From a checkpoint of a small transformer trained on Wikipedia.
Size: 6 heads of 32, vocabulary 8192.
Each number is 500 + 50 x the weight over its row's rms, rounded and kept within 0 to 999. Layers, rows and columns count from 0. Numbers have three digits each. The size before them is the row's rms in percent of the matrix's.

# v: layer 6 attention value, 192x128, rms 0.106, rows 88-171, columns 96-127
# o: layer 6 attention output (transposed), 192x128, rms 0.104, rows 88-171, columns 96-127
# q: layer 6 attention query, 192x128, rms 0.122, rows 96-191, columns 96-127
# k: layer 6 attention key, 192x128, rms 0.119, rows 96-191, columns 96-127
v88 096:446575579471458533509536433543539481411544460450529588586509522529543478492392455563439495584471
o88 089:470579426540475432495472646498436575602489538482486502477455457491506452537513511441567570545445
v89 106:487473577566532492442450487441451436620444501486457448400507537459498545477572448468471492410431
o89 105:632492475514515599500503546484509516382500562548553451575453474522523404572431499515501561542517
v90 107:531451498501416445461556502580565528513538517477490582545537432387517532522473619490468462586576
o90 109:479425512502537563522560502435581567495416540536454413523493437567510434551524397533510640458495
v91 087:501437396437515441513518393535504500525449556424405473614547376485529513519487475553488492527485
o91 084:426480484550526494504561551483546579527484540499516595421454559464540525539518486447475592467509
v92 096:512523517461466507580524521511513425458604458509526483539454533532531483529491494551524488534352
o92 089:531483494485513493473452549559424494595419521521545577518492524469435505472527507430479516559541
v93 095:418460488506391458492457503422488562535489511511486434416468467431511537519535458472462534535504
o93 098:461499560437586465456545477564462450513534485463527537564448482539498516421519443497501540473594
v94 086:502520516436502474494483528490531545587419524511551526396441558505532526475494574471547506462503
o94 082:446480402549454497577560456526499517412569404491447549414583431524452531501511498560480513469509
v95 105:531488473582504610545470538539518446594477525474438533485461470574520505438426443452589463485486
o95 104:425404451532473539503448454501483545374474477536518406484509571420549415415494509643520518485401
q96 095:504490632592440402627485520482528563489484535508574491463383517543553399391478453479482560560511
k96 097:466521520572553467541558597524504546512477397598532532426508422521520474478516490447500458433465
q97 111:494472505500526534586528483570493518528598520492500523503589554522500581502535509511502323418520
k97 109:476484492504422457445441424513466525494537529454518534477430507498513585501484545543560478477509
q98 106:468482545548463458512519527483594474454451477519524496421475454514503389459504451464481587648494
k98 109:572498521565586537558522601484513493490451468562523393484495424521549473458503521456526516528472
q99 094:549486581440538510493503517509497480439500536587583608569607621517520495565560564538461439500486
k99 097:492512424604420443532447484438366446506512582534526428455562555514576450494491427444488600489488
q100 098:488483524598545442453538530542517503507576393436532574376483505460577510493462406482475454548512
k100 101:512446516559490454529507561569571656484437469471517488495400464511602563478499438491500455540453
q101 114:519379544505504511479529479585434501396414462550569503509580536464586571493564531459451470393502
k101 109:475453509526423493471419380577427461434493493507534444507552574517550566485529462513442542466493
q102 114:548589551486507484457460449464560469537501453500481468519478467496612446513555489511445689565570
k102 106:556502515464593577512433586460505480542509496530494474558531436586516463475555510501405539442493
q103 103:493404432498534489522500560559523516453520439460546524483579531458461571540569459543406364516503
k103 102:449490522497436502470459449531550506482537497503519495438424583468479613529533521508474474528474
q104 095:495563493473479443496467502505494456475559429530486442492487477538529481508538404519470585595408
k104 095:604469511462582472487540571514456527540496452512467457552531446576518486497556571545429639567464
q105 092:522492493444405519568570486432500552537571545494509437541481452495512551535458585527484461470570
k105 098:472427511435430585491441449440556483569621501462510530421528502505438486482402511516509539414557
q106 097:550517351466486558480537435584564506474538441475443413494497495489445550541509520511478472498551
k106 102:515569533415471572412543349540571570458484489411539536511399568474468610561518543554477556550497
q107 099:487584444560489463561470419547494486464445410437505491459448470432499385463434470501411588497471
k107 101:570506526520448513563573447614518491447367482572505444522510484480528449503483492415424511497462
q108 101:516484491468435534471557437526603470421458478530521399461450526577558447500559408475433586515473
k108 103:530529470516562564469534463483571539448475477506546436485500489538540496525547440566473570548490
q109 092:460547507483463519482498429445543445553474511555458419472564462513541497485539398508457526535508
k109 097:538441460437574465465494459446476481560564471429449368481560452590567458502525512572500531527465
q110 099:443449451497514534478478469428509570589480473542487543528554481497448533469481564553434474496558
k110 097:541576481486462497467455447534511492542575454470447464553462546482459507485506426451440476485494
q111 103:428444615507549483553420495518470470547470550526470480452593542518467521441552385461546534428424
k111 105:469477586511511480493401496456524405541485580483509491523527469475468594491534554503480461477483
q112 103:479471442532542565514579495606477444469493486504512468546549492457438584532581524479561372406492
k112 109:465499510454403500465437385533517428436532573418488531480429592467442563547491555552549472509490
q113 089:496501471487441573538492447543501591563567442455522482513467539532491576495532601544445520506621
k113 092:512503481480472568439435369560536536483574436451535489514447546544408603533504527511442603496542
q114 093:507450466435458506500478477475461480501585457568511401551570532551467542463535557500375517568453
k114 095:472515494424498567420450474507459405512589426489448461559534584535442529538588569544381568565524
q115 099:505505491518468571500538507475475505468547488492451473525511627549386546566569565505492436559497
k115 101:501553464536486562475451468467550479437532584432512583459480567542430545584508622522511427545593
q116 102:424493472453524515492541490508610408549513531399494475492477502459432513508512536478580478563477
k116 104:455486489470541447563496542453577443492500585451485516517452528450405485518511463523504386492448
q117 103:443454471550566567527420593524534515523496478451460530513502477476446533486672450541446451524497
k117 100:475431434515505510478414494542574483534600487412495546470483569465418537504560471565442473541490
q118 103:529570545447534440469472459465513495502506499477475465523469482386545429458450490466589623490511
k118 102:515476547504603523563511545446482439521413568545481496572486424448532393424467488451546430453483
q119 101:483483477458504496496487481485523535407456447503428446521481519514521442535517394513586503517435
k119 100:448499545520513457486592519555567525421454450470498474446511504511559445507534407496523509530451
q120 098:526579416586532555457516591527412494543460433462452482448377460492459558511518536470416548446537
k120 098:534540471456499584429487567519583546435476500428499544598463492522436552504471561547427459584591
q121 095:468486556520581534515439561537490481481561451504493530565545496476404491491529462458468537579470
k121 096:564537465551465467459455555538473433506575432426456553549521501565439534484520467517419508511440
q122 095:546535477441530432511443557504529473494511383470548495597477469521429469620554511568469562509444
k122 098:456512498498517537501505603481534435472601452519456502504417514494483516519568504496425501549497
q123 093:445513491503481527546437434461422439594485466481464430501541462540470477490484507494410597443584
k123 095:600526537506491523510451431567506480539553529529456476565564514508484514543510566473380484452596
q124 103:492559504566438536547521485518488476507556523502548504445618437551402555465412562544506535523595
k124 106:555516463539407588545446408542454479561565530477444445495500501576455525548459554505535600516626
q125 094:573609484493513499501454480538428515490437549545516585486562485457528462512541512504548498357571
k125 091:444452445542516469553558422591433456489483623566544579512585436448533464466449513469561520534525
q126 104:485518482637501460571397537492399426511504572467467531490476530535411543489416556473614408501538
k126 104:481411456607482398526570539492473511490509510471555602461463468506558515580455451473542430506563
q127 088:533488517500474460477595519445475425520493550551529451586563553567497480466450566441495427475442
k127 095:514545526515475499500480459408367405470485507526430468485505565571577410518517532479592414531479
v96 110:466472395506552519484484447484476504487470582386487449545468466471450489539488526490547462452534
o96 114:476508462560475431532487634433509520516528446587570515498586500455553534520559518458431455524485
v97 106:456518531571526445351544502508525515477444479571513517486533554477516538556529509456514517371487
o97 106:579471497429472537462539364527481421548539433525503491529505517575460558548439602486489539536521
v98 113:508460577570496494492496482492527516411564518504541458465571533472462496503502515536506506464525
o98 110:544519588511450526504556524421512572507502455562486517511504490439483485491467504522504487515573
v99 101:490531445398469599536531525516451461431558525516513449494537491404481456460437483467567509521537
o99 102:412576516553519333501554556537516660497558458461480522417412584488457480457516356550428524502491
v100 101:507506458514504449512457471482514493576414474446513573464570520424596481560474423470442484450503
o100 102:491583439568520493526574559470519486485519523478544520438447438538428499553524574424593498578555
v101 105:458554518491568480535448466487446504474437435463430479560501606518434484520680508387443519506501
o101 106:494498509499509488554537569462505527527456549489530502487525366468560509499370574492480483451490
v102 115:429527471458436509504491524499438515547495486532430489508496456451451526553424439564621499507460
o102 112:518520549499514499417430441546461477447532531495522447464443539487550550432615473518363501481526
v103 115:484521465475484603437542499548555460425506508512543524572445549442526499534372531467500493401571
o103 115:484557474586504393508570495561493557512563513570508498526543483583517422508638585533436529524432
v104 124:439429535519464489564516493523532518550575447522524548500561456568436469432420385442515499539521
o104 124:528535484479534505501380545442534486459431548515456522521465453546509463575539488478481488429547
v105 112:610442509578494503474510525502510476396472514466566496519443578585582492471560561425448480465526
o105 109:413547509474445496542553491483475525513505463586513469565629491430403459514505576549483487542505
v106 102:512511451527507552527534548513504561444517484566608473450481492540405518418462414558524526481465
o106 106:469483556458517459458576425672498522489501470474427492532437519538515479495513464508471484440490
v107 105:445500433508485419526514486533542494587544427536460566484505407527559490540444548555469502628446
o107 104:570515404476505579484500435523528470435533490398506513502510551481465466503509523509491585546489
v108 110:432483517403514437553413456500432519532506472487520510540575491537523480471512449473432494576415
o108 108:432510519562495484509451546467438496487508593420535522454555486402417510375496524500537491478501
v109 108:525476550473589498480471529471477533527566442544494509455579482392574502489430465477423503519474
o109 111:521503557531422482541560411394528529506522564484522459500557524562389475484453550505571516548504
v110 106:465509380384469512545551441513488480428504568484586442561488488521486487446539536481442520434516
o110 107:441461536549492362555418625545477490482535484520478540433457502478485520492507440524567467475519
v111 131:485512498558537474643415443483513449484496538431502444477536537587492508470565545533474499580468
o111 132:562460522458595554496490625481500430503463567496460576515466414375524419464469512512627454476444
v112 121:570531447469395523453484539494424386481511576452464440474454464381509533492461594482511503490567
o112 116:456521573558465483572538483430527490413513508566479486519547580531489540468602483512515466588466
v113 124:511478540514524554480482549521505549471394501543471546532458547584484486500569467432409484529498
o113 125:438460458472480477541493547545457545574471456477488459510527432490572487510465465517507604487560
v114 120:507534504494508427449488458526490412478531489503492456540531486470505530542516579509530488509515
o114 120:552480448529524592471487506436425482429508491487481534512539540510522501490553583515453557547460
v115 105:458525472435494435612525484530478451494577437576506462542491520399520475470450480568468534536517
o115 104:477550504580543514489523523602555581471485562405541511400402581475471471468486414539526475488579
v116 116:596495514542562495483486510479539459446522553520470550540569469646456488454455493505596478528549
o116 113:508507521508443510474489547459417505498481418533496515524534548399495500516555530547323563529414
v117 120:539538479495511500472519473486412446374489484442539463458603457447449506480520501488651512489561
o117 115:488584510511560467473561585395490598513527435508461521484457550427447520498539518499413525522428
v118 114:550555431590614444402515504504435516554419493470456495452521412478454523535560546517627507446493
o118 114:512462445468447578504544434436527459443518442522521481469522595515478618529459528475381542560456
v119 110:541515607529502537515425555463485482435528509539450503485542450462634500482339520497507496588548
o119 109:516503550461533511497526487470555495553489617445527456487429537442466458477616443587516530501431
v120 108:516513507578515582467491542498430557541448479473477552448542471528498475540515472457519506465470
o120 109:386475502438510451545598515513527455443531413575490533522463506439462576422487480446460522480458
v121 100:484455556506495488455455509510513511480508499528553430523426543527441535458523498445521484467493
o121 102:489436533470535489464380467463481474552450489586447530590566414478537511451469507520491517357476
v122 115:482426516545492501445557454486550539425416484555554592490567535485568508511544380523503510419501
o122 111:521561510505574508503589433577478442563514451447501487544393483513428510507468635401467506551506
v123 103:531454420450404499446607510532513552472515536491584531419532414457466467519417493594583487482587
o123 107:472599444493543427545481498521486480424553378482501486534442548473517549494624509479406532514459
v124 124:596568417521547514539477545497441565511485517427528473509443459588375509477496464566525504503529
o124 117:470442460511481497519515533568509481459454532506447471517506493486634485535534449468457456468436
v125 122:505450528469540452540496462494556511450522521515559456561493563483443515453514463487558498467413
o125 122:497508475575472546445440435488467566517501487481462497531554500462484505493475566485415474508562
v126 093:536516544483549506516433506464451514464498461468472497530516527557587540499503507428411471566495
o126 095:563499472499470530510523492390486512529488590513494481504566427517471426561510518539547494525444
v127 113:460486560454382419521497521542442506538504465473426497461504469446449490539424521493480494605509
o127 115:589521498484466572523437443419532480470511557451505475478508483549599541522560461546510493493577
q128 086:465486546475529460464371541468439547496470531530523497555490609422570471461565515410567515510454
k128 094:451470529465553511504541595509475508505487419514487478581550493528581436496471540504485403531420
q129 119:542578482491518550498505506451501354507469548427441419495514464534446383496591489538399510429486
k129 117:563567434510537526487528536529591404514455480565422375548464426488506453521506540518479494557512
q130 105:457480585508449606492492475471568516457544551558490468450471528545535589535447475584539473511446
k130 109:494503449543511474507509483441548432495527463473500531398426547470525423515460506495563669528439
q131 104:598575503478450463544517447574507454509425503518410496519502444467573493590530576488533527428474
k131 104:556555473582460511463442436366513512468437588511534476362506516517574490549490480489509630509508
q132 116:492543631474471515520518474461584493568464571452409475553452446524593408510413513501503558428522
k132 111:515525544514572505558541570506538476559439481520449520379512407524525482573489483539496409503490
q133 112:514507526600521449459517528537486452523467492594569523471502490450537487471488522468540445474519
k133 114:531499489551561436569506447493520488547484500525498497463588451491583496455556459548489424471465
q134 106:503516573543606480482494489451565553443441510441535473360432465556546452429422367471473566491503
k134 102:487499529494597462568509567603538537502416472445501477534481418491549473552406438512510530495523
q135 120:620628452508486541497504539444475467447476424583512516427446500455460454489557539596450517492616
k135 114:479512447559398543532503510556458408429531499566522445613515444479491493536541546543472462539499
q136 092:472388422547489566465537521454569521386520448545637580465459549426458496481460516507500476511528
k136 092:414386391503465516527577488592543539548492486511509507583518461466467444566471470492535554537482
q137 111:415398472477508476472541507533460525469419562543630510469568439560563509451597467453455482486482
k137 108:557478515452529581512565446620477511448476492531542516534574424536532544466544485521490407439481
q138 128:400439531468546495461465509508513594426497437513560573512594549462513560480433443507537489620460
k138 116:474463534520537467456404514472486501484489466403482517424469596563471552496461454518574486505474
q139 103:429433470519463579425449444447514542531594575484572572615570525457451483480442474571491481480547
k139 106:523499487474509504509568546519386417567552372482434487569532411501470494472475516473481515423500
q140 099:509640490428459501486464461521513559520572593366386495625501506542409483580560404555437525470471
k140 107:560568485504496495465496470406504410534537463443471412395462439453529470490482530515486747506524
q141 092:591533535524517550611488492575534422530435540439314431477454443614508483510511510523531459466449
k141 097:532542557497477469500517491413578482454515517501406478411419551481464459474492450469523559549529
q142 110:493465479492504470537489516577507508454415443494475463494458504521447532497451554460560484476486
k142 114:421479464569470483475601466475616495410465451420519536473432529447514471562473444481560622533522
q143 086:611557535437519544475540476580584514551536520423398567563462434533495548586430542518418476442556
k143 089:519525530512496493480443401427499464538492541449453498431402533473423547457466445486525614529592
q144 106:461420522518560445485536528549484502540467461557549458406462488572556518440458482465502479554496
k144 113:470502494424599476614586441577518624508509470433489529505515487459503485452532428516466343486465
q145 111:487513517526425552541530562531494513491505472613478496365446508478537562459519586565516476559478
k145 109:505539448499439489503468446451509545406559499529476540436477629492507530524598513530547409554461
q146 104:549535519501444498447482474474495551536542566483497513586443525518572412556612483464478554492519
k146 105:547519482443584516541495576530457523555549476537462432542587378514540454495524513510467494493537
q147 111:514491407459450470410451522560426512489579416444559558605596511480416557491575492473454443542585
k147 104:446486480520478486460409413433413475504528493529501459526462601513414552432540482534471569523552
q148 094:452520492489491436555609537440543489520396476549517370440467442515441414460531531443480613537568
k148 100:458494533498561534503585555601552535499513504522540541559532400529491499543486551524483368478520
q149 112:589551521567473545517472452439534485528459528508473455582463452475545436519412524503465567476580
k149 108:550574558561487521490449595534428464487435460509493564549494436525475483601515471435478561453566
q150 093:528583495372491648525544438501612520525572495533431564486525539578480480589477411632461475460468
k150 101:554517493478428503482493470463492506484581544466492467471478558480451511498477571479551722502479
q151 107:635642517502560529378433510543472521537482496417456493521485486502566517522626364482490563483494
k151 107:564573533469544431465347546497390419462544545549477429528479517472561503409424406517480667546495
q152 114:426396493474470520496559525509521572503571457507517677445586540491496624541531544568531434547490
k152 105:510447485487423498455449447430456513479602539502483501439483616529457543481519551502536452491496
q153 105:452429402453462439447505535549424509534540513434517557488607555449439620464550463490477435528466
k153 103:506516439455482468485463384447456521479486486471494488451478589483508562472543486564501533545509
q154 099:636616534463515545478437477533438493569520598448452509518463492571528542470482451524466452487553
k154 095:492545490464492427513454444421483456470506482513434491481451603477449511458547417519488541566497
q155 121:509443444473514464528517532551454514403461412539500446424449479535501528508499582538455505572515
k155 120:509487396538443562509523438500541546399525503465524445471485515539437509609543547487513483493503
q156 115:542527456547385620472473445423491506464558542544563462555484463433498504543527595547436524506528
k156 122:569548433565456537454426476522387395501432520570522498519521492578507488572532535451475641448529
q157 106:510509431419401497504552454584505477468516512496449516496553476543437594503510620562485414518522
k157 103:514521423512402509494514346393507449459513517476487476403484554486465523551513532563496530505539
q158 115:573583427465532476509513522617531485538480435440360599479524470562404491549590537566456521440521
k158 110:436555529551392447467482499478516486480569567534470410425389506504448585423434456484462541479537
q159 115:422466467520601474497421530565495530413473412448475476418557476510502515448451421462499513498434
k159 111:498524521546496428498492499495550497442411406482482443449416560502544532515451382444535637461469
v128 108:518520472432530529565510513470461515537578481554519494509471514540588504487456484478562516470466
o128 105:516411408526459618528425497491420467481448573489526522576552507474458487540563541475480460521519
v129 103:547496524470422494529483453506481543488477464508500468508510534497520488571517503532374504473430
o129 108:506470470509511524466471537544467438545479483499499530440442478444442478503433458474507460484563
v130 110:472486435604520440487559472554477436497488398512490455542580551594428494515512460419477514498498
o130 110:521486502509452448525396543634466571535527559498495511572486435523565359519496558477550481504500
v131 102:499522519451462592613516455464484575557540672450551481506434483479460472494565536487532523511491
o131 100:486436526519525567527538513411513520490431425538486523541506481502494581488528355476417523508531
v132 117:498519524606545453406527512498479492514481399464439544422559497537486492481528520563572486473570
o132 116:426514461465506481538509537482513595458553467507510456543601485558536528519500580488524473551455
v133 096:470480470535461495529552468498526510515541422492496482492517571550474510555641501527549506501453
o133 099:521464470584508559495432645511481518436499467524572458596446434482457419542480432468424585531522
v134 079:437517494527531417564513495487451446530448590526463548503542468424554471467560531360461488535558
o134 076:508590544446520496503551437507483487484474521482549484502406517510505471493453481508445696455439
v135 113:484419519550532455434504541499448504412536382551473498530575492526498510489564456556448508515557
o135 118:488572490523451562494488553583491529538541559392541472534488495470455528573490601454462578561492
v136 104:429468477522567513496538524503449498522403462545506479468555463488507473477534431448416525518532
o136 100:514568511489451470523454347651470517501529535474476461522554518457494457511477476442544556464517
v137 091:479471530431469488584454487452503572496555490511569475559478501464500510605595512506552530458444
o137 092:459445475551543623521548564588502449514483532465537590516491407505499597499465491438477347548535
v138 107:412515454442449521492466416527511494414470494465490468612501529435483496612485479494368499517534
o138 110:558609585567492477513538559595462495603514574457510519400476471489541422483503442492572502451511
v139 086:458546558486432385480546434549484443459511516489447595478520507348501510453416609470491479579523
o139 088:485570548436503460477556474396511574500497484503515395515436545543499411472512460543552658422476
v140 088:528431548555492482486477598461573589540547396548514465506521454520519558548567459510548487464530
o140 090:512537537520526496450518466605514451529488529399469600527506435520494470524509526517463406503463
v141 090:525540538472556359462521530442570461534497520520515534541433533439511528497452598405525495515420
o141 089:536448508513492447426558547489506413457464532565581539487487441563482408507536511476536533511479
v142 097:516503440534516422549533520469541511486479543502467563539441506492443511482506414504520473531518
o142 098:516526529516483469554565504426446539544501461545544478515474494550480453501459504488424664420537
v143 122:547465540565560499472467582438456519483537445549533579467539495543608517427523494612503521532473
o143 118:531534416501460460446563509467503504482500501408516446503491494528395532539551538532518479482502
v144 109:509475527592529454435484522504544518497582372496476518503521574494434506517587516590431517550527
o144 108:432509522568482565573581578537505588550532558437560512533598375546547562532462537434504466519556
v145 101:582511581520511495561467482460545463477438497465445551481501527528554498485544501520513475541478
o145 100:554499423479483458468543509469525449504525452527512420422362584444413453482465437570428559451485
v146 082:417544464496440478518571425508464508507506633507508483464523486460506494410472534367482510525538
o146 084:464568537445462510473451487472471593439524454493517447586460562475470449514520471542459691484486
v147 104:522494526593526411481517453543448561528502506446414495502606508560517523525562480438534502494538
o147 103:426543460466468561509429523499473535451563438452516498585461510492459511543415518526438506549494
v148 108:525464535577534464496490576494498531405524461499482539463567459477505473461484578639478512482601
o148 109:464582531447526490456596443489542557555480422438436509484535480520530600539580488472488481520472
v149 094:529468581535602421484474523456399555482472556512532520436579473424514466397465566498511507487505
o149 095:427542487386478546473573380528531444482579460504489527539554516504531641475500542478520467499469
v150 092:497524494495545622490500517493396557550528577489525429533480485524546472587453412467490532416485
o150 088:503490489568506428533438510585487394489455521512411554461585457491524517473538536462554322489510
v151 096:516542514553478566497447517575445596469496584490458465533536485428510517605470497402494475451653
o151 097:477575537471546396554535442494538503575503458455419552490485516524484473496503494538477481454442
v152 106:504594439562490522502473434515490461538513494550460552489520597503492490605520444467619479496465
o152 109:492485495497577548517502449471492491444500507502610449623485482526561459513494521459432547533513
v153 101:558560568511393440525437431518534497552636462471469567492539619443490537565526548518540507506508
o153 101:509479523503551522522525576403521518451475472459497481506477484541503454498429498517539470513456
v154 111:477588524513542410445479434523523446480578394476435562475509566444427496491534510479544477517490
o154 114:452527534488480488580559536386482593488493528526510432529591447534564445499466592478586548522492
v155 090:487502498489474581389429493534393493524554478528505420497549527506518511604435488474465550485421
o155 091:500514465507464502513458433551475490470474556471504509536519507476492469502530492523590337512545
v156 091:533465423470487416573476471515491436517485489478446507491492463460520502397505569395457438520482
o156 089:527518536413494526529500492425473536463473493539516498529429527513543456526391520560526638486476
v157 081:532457542497493559517468523495500551539481511477498489524492507576484505656514408523518518472461
o157 085:520454474537546501555523484518513436552479486478492583445550458487498570475451529482473302499536
v158 081:489475448548500442552553523469496470463539499467464520504504453441572463348475521498497467518607
o158 083:502582579460466479488547521410490517499488486491495436492434513544480492516504463578472670436457
v159 094:493438409498440429547560554407527478486500494527553542467475381479604482393420564607631469494466
o159 093:518495458445564509383509549465463489445470447548600551538430500510462511494538526506441517492524
q160 087:533494522533506518485521541532558566445454437636548493558478487478470556510558510526584520496620
k160 089:541504572427588556501500527483565529462391494502551447505482470554550515452534540405463569532514
q161 099:458516359446561404470441458492489437540483519514596550400613481457586517446471524571459480486483
k161 092:508502502469474429452533419429433504548524527509516442574575534424498587474533456447487420523499
q162 091:444443542561572468440516508540604542497432547500538583412454479502542488434439376416550439506491
k162 094:470462503548503410588511515527556621484434495510497590477394536480574559487538468495558381577503
q163 083:460412564591491372487527514475481516513492415442605615563470454470498502475445590428546477486472
k163 084:520438484523533521500442545483424574523454484490444551533468499448538467440411536505531493540546
q164 084:601503531516495479512469453473426475506485443509544472514557525490455371473489552513483664468431
k164 090:549498514515508518494464561455410439539523466582434449498555444488537433500483564463541526497549
q165 087:553544501425503499510598449507462494569554507470399667485549521528544548523424521431442425479521
k165 091:499513481529527513502494432522525466515496534427480506443557504484441490543461418567578612485467
q166 092:544533470486489488509597490498518507466485469504501473477496460486444488552519469558436514457529
k166 093:599527562468510576405630435537551529541487451514487430534501478511390531460511524545488519541464
q167 092:592498482534468586502543488452527568408471544568508479501533585506484531480455482462527495474550
k167 094:562566509574528540492520572568462454479443450534426473446514515489540433577458556450573642518511
q168 087:513542559564511486537477495544494540540506521558545469491462492476611480514550453529529516522563
k168 090:508450581479493466514619527535463613455399552527561478479511450526546569447517529505563430484472
q169 091:488505509512529511474487588572507580522509521469525573472525493530520579505516451493438381514556
k169 095:549516467521473470456516456530586587441470521418537533513413512499460576517533470555547485565517
q170 083:454544470539544546471540482466516396509511515475468552477511512383542515453503526585417461560551
k170 082:464480536475462529465468426531425471476434547431456450474551528466486546559503524614538476488416
q171 094:504485525441508542488552484488523532510554443502464501530448534453451610549526421582447431586540
k171 098:606514538493534459411567486580546540444439440430539510541449483482490592472557530566481554525525
q172 091:417490469552523374467555495504406444582514529548509495492513514411495551487442598588504545450537
k172 092:519528533482522542478553476499376386470459510474441578630565510495513436520500579440475404460495
q173 108:478554486461489499479575447458522386516500404522451455468525552490441499543529513579488561454553
k173 104:506529509459514557564483505495467415506543472498415365502511450499491441512501558495427488540515
q174 080:463480526571464573476546548495592484459493582500493549477512525457447595479502480447520352519615
k174 089:612560465550505482529555487564539532465408535418507561532452540526458552538503560544526506565496
q175 100:505536567583560423553636563479559575502486476474431471466334488450552443528496460543489526548561
k175 098:426471511570512559515527612531546595506462444537460503538486477568485530515552488523506483504390
q176 091:406424427481489434579396550505538448418524470486578426486520491543550393432545507428580537510388
k176 095:444388510491549463538441506382517428576551491576487464431531469428572489451466527486505391529529
q177 102:560575474432527581409526504530456550553511514539428569534589547492452618534506481560399461535589
k177 098:592573447485454552422456447568494501432462521417525470534505515543459554563523443538498614473502
q178 094:489481537434532553407514467553501458418461525495497422524502475507565443465556383557464571483469
k178 090:487439470486510575551345436557554498450500523603569396481497465449508513476493392456422547474517
q179 096:568520412529517478491400564504460510524423524539488521471574454520500449494555575438520553457497
k179 098:438500423491479526532402513416498450521572569551499486516566518532536472527501471478468502487470
q180 095:606483530491494421549524464508478620489524517467558472533500479427499487500480474489483536545499
k180 097:636491550542513454463631568503480545514459432496544476575594406507542476414491596446552557522520
q181 091:501514388546428588521399503467473430481522537481513489483610465633436483528425530475531453475486
k181 090:502487430453430446485545434500491332562591534479487542480511543518481488498423566501501390504552
q182 087:497457451496508431542530528461465556518515538501522454522395556509514570541552496545495458572561
k182 084:478511456527495444481643554545486605503436530440524546530515467559503518450490427516482473487477
q183 095:470429498452580533493451528469520554465563509477481490598436494522520453519493436507436545576441
k183 097:502449459484472508411403551474500517494576443470549507530497555438464524479494429477510564452394
q184 092:500457485406485587508436470532523435477420583493500544518609456443474471497509480453425528517357
k184 095:494468527495439504531421457456472447484460516559539500495577521477570555520568512538493592429486
q185 091:554513503489509427520581518511523551498525461491541467549465479478465501509547505478486539527569
k185 087:625574490498577602426545492522540531499418435536486456605553413535454514491459491495449609487536
q186 079:562428513399519382507514493446401564521541495555623518463571564471563452438489531511442608456429
k186 083:528470519513512501461504559456441439538541434586451467552564433449542463436487516450550491498534
q187 107:465468526457540450458578467457533460482483478534441498532452542386440563488534467623495536522552
k187 106:553510521514536541516472574555428479462435423456483407597510485504511457499561481486418546466431
q188 096:485487433432540463560439534495510451526566459522534533467574552531406549506566556515429542462474
k188 095:569553506454483453493532489436535486603455522399543479608474519544477565449531499543447435517518
q189 095:583477395462532439472466512474473488525470510512599504532621512471455469453493500464475562468515
k189 093:624498447455539516438531495447416428532466504505444467614559423494596403469461487465488532514540
q190 106:613541524485491531444589514500479609484541486551485553535470526466452567496478458554508481499622
k190 112:646572539510564513399538495601515499474419472441511501543503412541461492476490483463538653509519
q191 087:578538428435547474517542480466517478544509523562568469496522470471501534543528471533414456590523
k191 085:546503540451522468350654415551546517461453412492550497491471463492486610480447480554454531498515
v160 085:548543479591544432466471515441468558556471533459428472456559431529588476563468508532518488432509
o160 086:452455402579449544509534546505611427511438546553516527529468548491514468581540425488475482516458
v161 088:528586529434557389521490445532461535548468523533543451500496548511427467495376443443450509489520
o161 084:506509451425552472523442531501450456550557495443509459478508427521583566516533471547521484482603
v162 091:446533430578433479542591544479534547501487491505516511414539470558516487542503532508465498462595
o162 094:448527507398459539538570499406592510535435485574475548495480559545502436577487389559520448487482
v163 114:516459468542526435454536447493492461485480541518586540453506563356539522527546498542519503489597
o163 109:433522457444531428570591500541437476544536382489543434469429533508394577484519512543556529514580
v164 091:513539503427434536502540567503484484509422516548457479512489504493443517513481474455491475452502
o164 090:461402578417542515514478404474390445510605526497536467456555537532522549449486426540503576470485
v165 096:423555543377480484503503582511527529520442432583475481517496484610472552546497409570455500514349
o165 098:585509507470494516420415362530460504528505649448513443449526468541563477482518482477538533456559
v166 087:531608547408531507483485550514447484453510472487515498499536398532436496490445418500482501492404
o166 086:596463523508542518409508450433480622486519535450506443492538511483522536463521570449430591516473
v167 083:556443483384545469458481487557469424544574472475568440498433460403480472366458469462539495542520
o167 085:504552521565522423529408480618426503484533519487554442463566533442418568456595542549493526475520
v168 108:544471493523602549457482485515461526626429508472535461433500552456417540530566450527459482446513
o168 103:516491429559455394472529556420515513504515536578502451514492481445527550490427462401569451525570
v169 088:446434440600591583525493550498497471529440539487511513449539500403435510529494445452581487570485
o169 088:370493409510495413555572493438568464472446363614408457525503520516447537478484529594513497509552
v170 088:591534510565563512511518526499499466533503500433457436428495477409526504508556431453434492498577
o170 089:569483490464508483516478494404390480447553515476541443602533546456456516479451492515552470471511
v171 096:484568489465475494587567557530521454321568490553511528560535432480534438420437541434488545553515
o171 099:513566560512518511476532436495465610521478372433525519494468555489470489513535530562435634564436